python train.py --n_layer=9 --d_model=128 --n_head=2 --n_kv_head=2 --head_dim=64 --d_mlp=512 --vocab_size=8192 --activation="silu" --norm="rmsnorm" --norm_place="peri" --norm_eps=1e-05 --positions="rope" --rope_base=10000.0 --rope_fraction=0.5 --qk_norm=false --attn_scale=0.125 --bias="none" --tie_embeddings=false --parallel_block=false --extras=["capped logits"] --init="uniform" --init_std_qkv=0.0433 --init_std_o=0.0102 --init_std_up=0.0433 --init_std_down=0.0102 --optimizer="soap_variant" --lr=0.00945 --beta1=0.95 --beta2=0.95 --weight_decay=0.04 --lr_head=0.0116 --grad_clip=2.0 --warmup_steps=200 --schedule="wsd" --decay_fraction=0.881 --decay_shape="linear" --final_lr_fraction=0.0 --batch_tokens=65536 --seq_len=256 --doc_mask=true --train_tokens=146300000 --steps=2233 --dataset="wikipedia_en"
Each number is 128 + 32 x the weight over its row's rms, rounded and kept within 0 to 255. Layers, rows and columns count from 0. Numbers have three digits each. The size before them is the row's rms in percent of the matrix's.

# layer 4 MLP down (transposed), 512x128, rms 0.184, rows 149-174, columns 0-127
108:118137171088118158050106139111121131122110118148182192086118094094156165079151166208158193121088146170170158143185130114129113118135125079119123111118171105146102102121133124107178182098100097093117072077115201094133128132127138121130150119073139153165089119157180142151107186137127095130187081138157101123091088134097083150062112115127136119104110158123147118083077098097157179086135
095:165096119122108123146113101155154123131157142113148097075137137113124095083060159145157174190159128147186134086109178136128178064082143116132134115136131164152155131090096064118107184117142110146123153119125107141150080115152181124161215137144110158095138168115133092075168093145093126049122159130141098120146135152155132089126175130027138072066129117145125129122126149152074112192172
112:080149102148144153099127164044176163167136199113109135096060151143129156111083159081082167125145137189132110104148180141120164143147150147122165079077094124142093094129157098139126124123090182148159162084149142154140083125119123128157079096132154091108226120110080178130112122104169085124133145060136099130079141176136154152097158115148113120122115127079084097111108101119156153064091
106:072096111102117137132138103140128159087128159124130123095102091121132190161142120131124158206138114133066185055084125098093108112098156129161117082120091145162182152150134169140179102088087111114135177112153166126112100134102123102220170128161079157100151125147056109133099098118091063152122139107091063162119144115101136105124137129095146154055152160098158140099065108114159147174093
108:123122099093126100155125165203162098096119176061128099210151154111135105190167145164119146091123090154156110180120129141103113160110150122111132107103187121196098118167097137122150083108146064093133123141169159108191151132099153072110087099170145159142123082116155144179146170092165060161141146184105152141180138110113161145106087177170113171138130083130119149151148182123109146149093
098:062200137119153142083107156117107123114145196077120078150142140133133144103151167135159129164134106154174117147134183095160180123114108153083118099138074193130124117127132130135121146153132119202084124156101193154140048141135121134161192201149139099086171109112138127132157153100125133134089140072152127113104127124150199086153087148112147115127183169155160138125035184111136132106117
095:128144161114147125148143134114118127142134053126134223150139136139107112134107116120111177150083125154171092078144125108130210149097162168137183057145099132112187136102083112186189120144101115171089140130130132146102155103098108084091146159155139115088137174076111124087153101178170166118116184093120101068149124126133135128194192213076137104083140122115103108116095139098106136149125
091:155134108079097174161099073137211138170139107113107166133073171126077111148062094092118135097133146181135064130118113124098096088059111133106101083107116121089092099081107128171161112151139156156095085136161157146073158124146114185128093169091171048094099099100103091153133110102169131179125130100127158156118116084174127156140126099173096127149125120072158144103104181127115093160143
086:098140159154131131117146114205117150078046132155138175159122119147101120137092138164094096163061088138128125083147117139128102174139126179145119084134074128117094104130100081082067105138108145124137156080052117107097124186113067121110114085088155101163160160105171113069102082106204100138166157113116117162174145162134147134127109196149101141137125137121117094152132133112157132107035
099:134136158072088149146165059131106201125136084124151107173091180076112104154142191140114152149079199155157109155161054141127152163178127150098146037140173124145072083127075181100101132100147130102149100167150144137100148106172108174116143099103104080137152108116094165160122129143133138116077094129157151144082127133070123125145117125188135150090158113127085100133137105153180116102155
096:155141119138114125124102155195134127109142181131160139124104093116170107098135091163157108116171106042132095090103087190062128163146143109129097088151153201156145147111153126064100111144111120151170117115086100158160163153162157094111148194163089099146075162150114151110102097148113090113159103205102092145127141153102099173127160178168076087158170099170147094145153135137194125134172
099:148144112152131123171065056143144137139142149141107107071175100146126078142117095163160136097166133160115136100107092059120202132161108085078125168145163175130051076114172182086125087175129098145125047131117097126143145111164120104166139108065125131105152064175074090105133065115094156165112112133145144149094128090124139125166102098179106114147117115149159077151129133158123141162160
095:157123204098119136132116104153123120099064128185093140100143156144161164070176086195102198155135085150173155107098119192075173107136086131132154120121170096134136129153132172141130084127124142084142137205164146109116127127153115103152096098147075134100093105112196170099152166135171130137085121141136098170132067165145150118077135166055144129156112148133159144103144183124083092165131
106:091173052122175086134111090154118116165170119049102153157036168142114173102133086162164128100105148157089124128157133103181135089162206133136122159112071163088074101114146078136155133136139141114149125134114126121088117139148128116097184110101189160135142152162120133124126132184088120152088141156094140089070132124111129088163162208067081132147124152104101121110074133152097128102116
110:134082104157188169173177111149099129139170119134117172190120114142101145162124127153071122154112123119206132149126155194147153149051138137145150127111126148106106147135078106175180143195066132184118096117110125116126110116127095130139184148140180133059167132145105156107119090108156180125122161098110098070136142080104117177134155206113146079144160113088122092115113123170090088184109
103:103165207099150136107112161074128072155137094161146161093160130108101130137137093105126141146134090078134140095101124122098149129088138117130124143092162080166141102088161091138108124165151092110107182140121134176124074124130108160084117117160103075092142111149088110095137037199190153077111161122158128057105168143122061109118106217136142113169094132114168155113106156146184160141156
102:124176119139113082167138136120135092128142128151158203132125107077096117115091135112168136108138130118182101133166108066119107166079093175125166096108141085174134076108118096094155154125068111166137081142149052136120108131102154085089170121168085136124131158163116126177152163200124141144098142160072144135117131122079171129104155241169140156052084166110134146130105130159128144118167
095:163115159141108144144121122091139119193147103168102200110102111103104078197163108138101115152145138119150107138117195068102101116098124091114118109121135111113166136137136094124135135130114172150159113118113155118105121142067096139138145184075149099123105137224138174127167174190162146124137147104125083058107086122119060154082126143145112097119146177118133078102197165039163132106173
089:109106183079121088123153100168086166154158169082148099164105129116053105106154132099167155130115103075156077135165134178085098105155125173150122172134158135111158138145074154143118202116152143138148095071086135134172124144119090195170144098166120074110102164108087062182147196095121140091116129094116128094132156098119129098096175171111166150104103147052145144128111115139112149136172
102:113135130129103138193125091109139161149124132107143147180155134094148201139149189132176105151135127117089136092145159130176193164074121080115142182117098105157132166110144124172128084097140125102135073174116121103127110156164178076145147166102090188131182106109143121103093100113066100123154160109135124059088122192104145149133205081132112026088160104136118127126121115097120100148153
096:121161059113138105172033146140144118109133139165106086110131184100161157133122137125124138171110114132149139133090140143117128143181111206126117156089166150191087111108110116095070112152099157129144141196121122125130126125131146135141187170183132095089095095173141124112135109113109084089097111077120091140164187131060196137189116147156062120142178178140153133185141117080113162151096
089:122104146165090091163119105080072129105114100119173094105117139160095153037095122086136086166092127099123124116139164072145179123107112144109137149137099170110142120176153110152168079135108160154111108113123107151163136132095179104098138166107165107214114143202166120093106140167162111156168141095174107140195110132179051166138082176132114107137117133062147093117159084148126167087123
094:215088102145093117119135092140211156085139143166103136168126129116200123099104143122129117111104065116103113142104125093135161162141134126126006168134145119154097152075079148175157155104131132123093136107139100088119124102128128110137159148141157107107131138126089123148173084188146123068080132150115156115191127114099058083119198200121106141159111106119137130146156144150163080100153
096:157112092185132103172144116175157136136139110076101141097176142110176092144129207067118142198154119118080146169145203098166176107085164161119088162156110120142150189132113150127114197131151137094123114128145091131106121152131187127113122164130104131132092094102151096120167099134125125124083189099154154056132135164107158141157162121148128203123153184095172101073125074142157123163145
099:081088095189191153077143104115110176175112142090125136129122109136111111097132140077125102143161126139124117153136099108105056191141080061157081142137140141172138073148122181114109160145110127082127080107168137166132097142052119127105138112111124130177160175097131144124188197075123075085199139149105153110112197102121111143085099171112107123122117167161152151088099094142133154158096
080:130128117123121146099128079094107153155140157094114119110156098155137079114123069113099092114171092142073110188139136089149158120198154083178180162074125133100146146085076120142139133166106118144165075165126147093107163129151110064100107153034133169150139176115129125126179148139155083091180118156132123106104160163151184100037143127196174125132138164119123122117170113151102131187136
# layer 4 MLP up, 512x128, rms 0.19, rows 150-174, columns 0-127
084:118126120098151169144175144096135112087142089163071157157098142185175145156128118090097093084101068060169151168142117157088130124134140091112106157121056127093137121118151156158231135138104147119133159100154099172200160099121108099135075153123123138150133123148105121158076112099185135117151176106105159133131124097117092160101099077196179117188095178130099157159145115116165122118073
094:185113144084092147155162124197124067101139083156110158157171065169147115081146057162116120123141110129155169193110111120137097175085137085132110144145121140132147201172160170115152098125103126117109135152063091158153153119085077150097123090134146137093103153164126058139099130154132147142153168151145153107169105059135111112161099050126099121150130119203091107121168100146145125169154
101:126157118139098089146141096138145120119083139152107122165114143207082184109120125120103197134110131093097116104158068158155124090190128086125112096041087111141169148122142082090202122109126104161163136153129114115101115107127079102140094072171094127105099113204142154162111142057111089099106159139079133121121148133151171111101077079163110197102151153099146100101098157179117176133110
103:201075089158139127142143149100151107087152129181128175116091127067175170064105106121085144151101217153164114128126151099133131154174124122137101128180139113114136158058152126142054130157139078114151182153177132170149121077168137150080154135176107131187123110093147110175083129119087137151148176121147231142065124111158142089134128118138124147112148129088135103094144147119122102145128
102:167062147103136124110144114112164114158187085157145169135115161171147194152080128153115135107158172131101116113105117121042115150133176111163087133162172103158142068107121142141117066108174159097164169130140129117144097152123133060136068113109107118189115168149143166169062116109147092099122099174131139139112156150099095105066211164136090210135103104108095142116158124155150153122129
102:110090107181144059071075152123095197135143139140185057099128137096114125054146113135114138106135095176097046110148139161158092116127160085073127170127182118145079100125115103119121055095174142132147085177166137062122132143104195137130141116112112130189108123151117137137143125093106113153170088123186179115159087125097084105109137091122088122084118134096120137124096142147138124093090
094:132155137191195120096100140117144148142142158151149060154141124097112124113189158157099101129160103121081158128148122142124111108104104117135104131120117112148167147105139177126104195102091140084186195107181159079166110139140158124099118111154146174190114143153173138085131128114075119071099093205134133095064139153133149080164153103160077119032117089136137083162122099125150185159118
085:156154111127131149182130127088093106153172132132116124076124137109158180132155110097100178117210176109114134156115110115126091098129094104129134152097185106113177191129125163165137134120094131152055144198185075215119138100130128080134126129158080106102100082100127133156135181171099132104128167153157143095089115092112083092131144136129210128139125067160075172105133132102099149141190
114:120091085132123120140154117131131089112136182110155082070125100186100096099128106142158093093088117115061174131152119167142103083125132129089153148189072116085139130134166125163145078130192107086075099138045116170157157068076163115118103151121097115203125130126141060133163120110154168113200183159068151172133104117158112149111107109128133127072111149140121106128100099138128125092080
105:084085137078121124144150068056100104109109125154145130137142167164154109152145143134086150142008179127097151095139127115159131089117155152153141132141100100112086135169117168237142149097147147136102118163130139123170138101072094135163124157116174155092198107102097155150139175089160165121060150115139169113091138118150127114146108126121173095104092208130147144147091096147107122081130
102:161158156190159107123131120128162135139099135121082167121179146125076092128083159111157163118118128115134090098126180141115137187149089150118181189057178114179115186165104155113105124174138165180153118124172138154146198118128091116122127142109126072140093110095141088132153137102159164100188138073153120116078116078174155105052153149170143135090105107182172192117161117166135108127143
094:096138078165128123160153162157185113143191092066149159122083105110102081166101156128144068097141123107136132152140073112146102166113102162089145150092106175116124114147112100151084179127094108159175059067172109154184119154091157098104117113141132117150160165084071123180149071130100134139148153105092141102113091132148103199183153123155170139093167086157136082159071117161097131111102
098:126083176143146145097119157111110145145076094204150162108206098113185117080105126066052105115112107090113109175149106160132130172100080125124129127116144092131132133164091196113125108114104116128106156153138177178164135148172181112158126109100146095076122110042101125178157110074145154137102137081150123201150159142111161126141058092149156100117120097119126118133111093086164148169149
102:144128119104081129142142134139158125141124153119137102093097152081116142147112107120199197095148111192078120109090057126097117136181148054092118135115126121118113178131140160131108072148172101075155146135131182077066101153124220120136158164184166155165081138100093104181146174185072157107162104138153192122116086166089124143091151150105119155105101155105135122154106149114137162116133
101:138092121113170074164182193202129184144079153134138067123157133097114078112128113106106128090147127109151084095134133177186159087134119165084094117154143156127113169132127139162177144123118088110088131080152105125077082122115124194180123157107201090081176142049101125128161121115119161102149083147116140100104088120109112111151107070101121100124076106143091165124148130088066095127142
107:114099078134166143102081075155191108115080147161125054126125128176133173134129141133086070152123087114061203118074081199151126086134102094117122189164160167183128117157145131160130116113143117092161204159170150138157090121143176108168132136111179193140119154168118124104111126074124121152063125150096132119082128142146111150111096134088100124101125080118109124123135121142147117094065
093:133097130080113063106120152122079085108058152161169114134149108157156168123069169148172166136098134091128141107067079157120142145136122197214140137151119142179095100129138165173154137141168117181071138182159162140163108159190175109118165205158114149116112121135113120131090147128049134152140111172145149118113157075149141092141101121113141161132109108123112122112056110182122153163125
105:117117128113148160107148159104138097113133103166151181131105106090156140129126072174150118094142181160111168127121096118175156150067099111136151075051023100139118096114152194144130081099137068131122119175113106110166104107100063091059094165086139172119155135109173161099129103150170056119123176151106105099135126138134084126122102139139127076124172132156103111162143112162130123103053
102:160093134141112123091202159142126067124118082169136166141100101122097069110120111118099167085182153130144173132074087150146068108159106147166125053117134118126144135214076137093100183167117096141128128079121131167112130120126126170136147124132130084103080158129127125132154093133162132094102088135121090152151111070132070094149096149149138234159081101123091116179098171166159133113102
091:157123154120098142110205174072154138138121098140143196137076045166120157155092113130137164112108126120136158165140091151086150125095184116123146110146105091078118167138181182140131095086176076126150104112136100181077120128165095081062123120095111178165121123136104114204110157165131118128154131185109154100090110117164104139052150174128181116116085128127112181118170133177128139125126
096:157122102115125218047144158182173106129156145125077123145138139089148038249159157162086182137189147104144145125147129145097107115121128133117128083143139113152138092110134138122136156091159107125168121115124103126092099161134075149102160125140080148066118146042101088114150122142102097096119102163123158132076132129081149069153160177123119118114161139174130147130136165156168111132110
099:068161174064199137112138132135121057177094132117173139092149098138098105123160145170167138120157154133122135108135122203132122097128133136144192103065102125053122183152115182132135109180121105111090129160143146165144127163156097131101093110111083161157131096102144137150060156152116135145102162073136103136086107090199171168150047146151134102166149126107128159092155106128130183171132
105:103079073133132124092169159115111131147151139110134155127075104192135152080111101175129123090120170137151111075065065117142105191167070131149141083141126132096114095144116161137126078144149097152104137144123112133106142118074097167109112108073126105141190149083069169135147182142189094122128094154108136187133139094133111075108115154132087134098119025118142195142158113115096088152178
113:172119152122104091146071159181184107092124116132130134148155094140169150185081117169155134129127150155123137116144140222136177089113114104141169192086090125156095202116113117183129086132179141105155134144168130139143109072181156129125086138163182111086083139140132098160086150151143161186124091151096158125131087185110133058112176127144119129125152112190070167167115140104090120118139
101:169124126123147117126138169165119193106124101168134142174101154092109169148142189157117158110101179123130147129095066127138093117129142154123091129145129114187107101122205181114131134131209095074093165126107091146152095143063114210157176162225143076083136101152080138172091106152105162129081157112097155125133155120123063131178125157113116140144154096124147169143111140154137124104163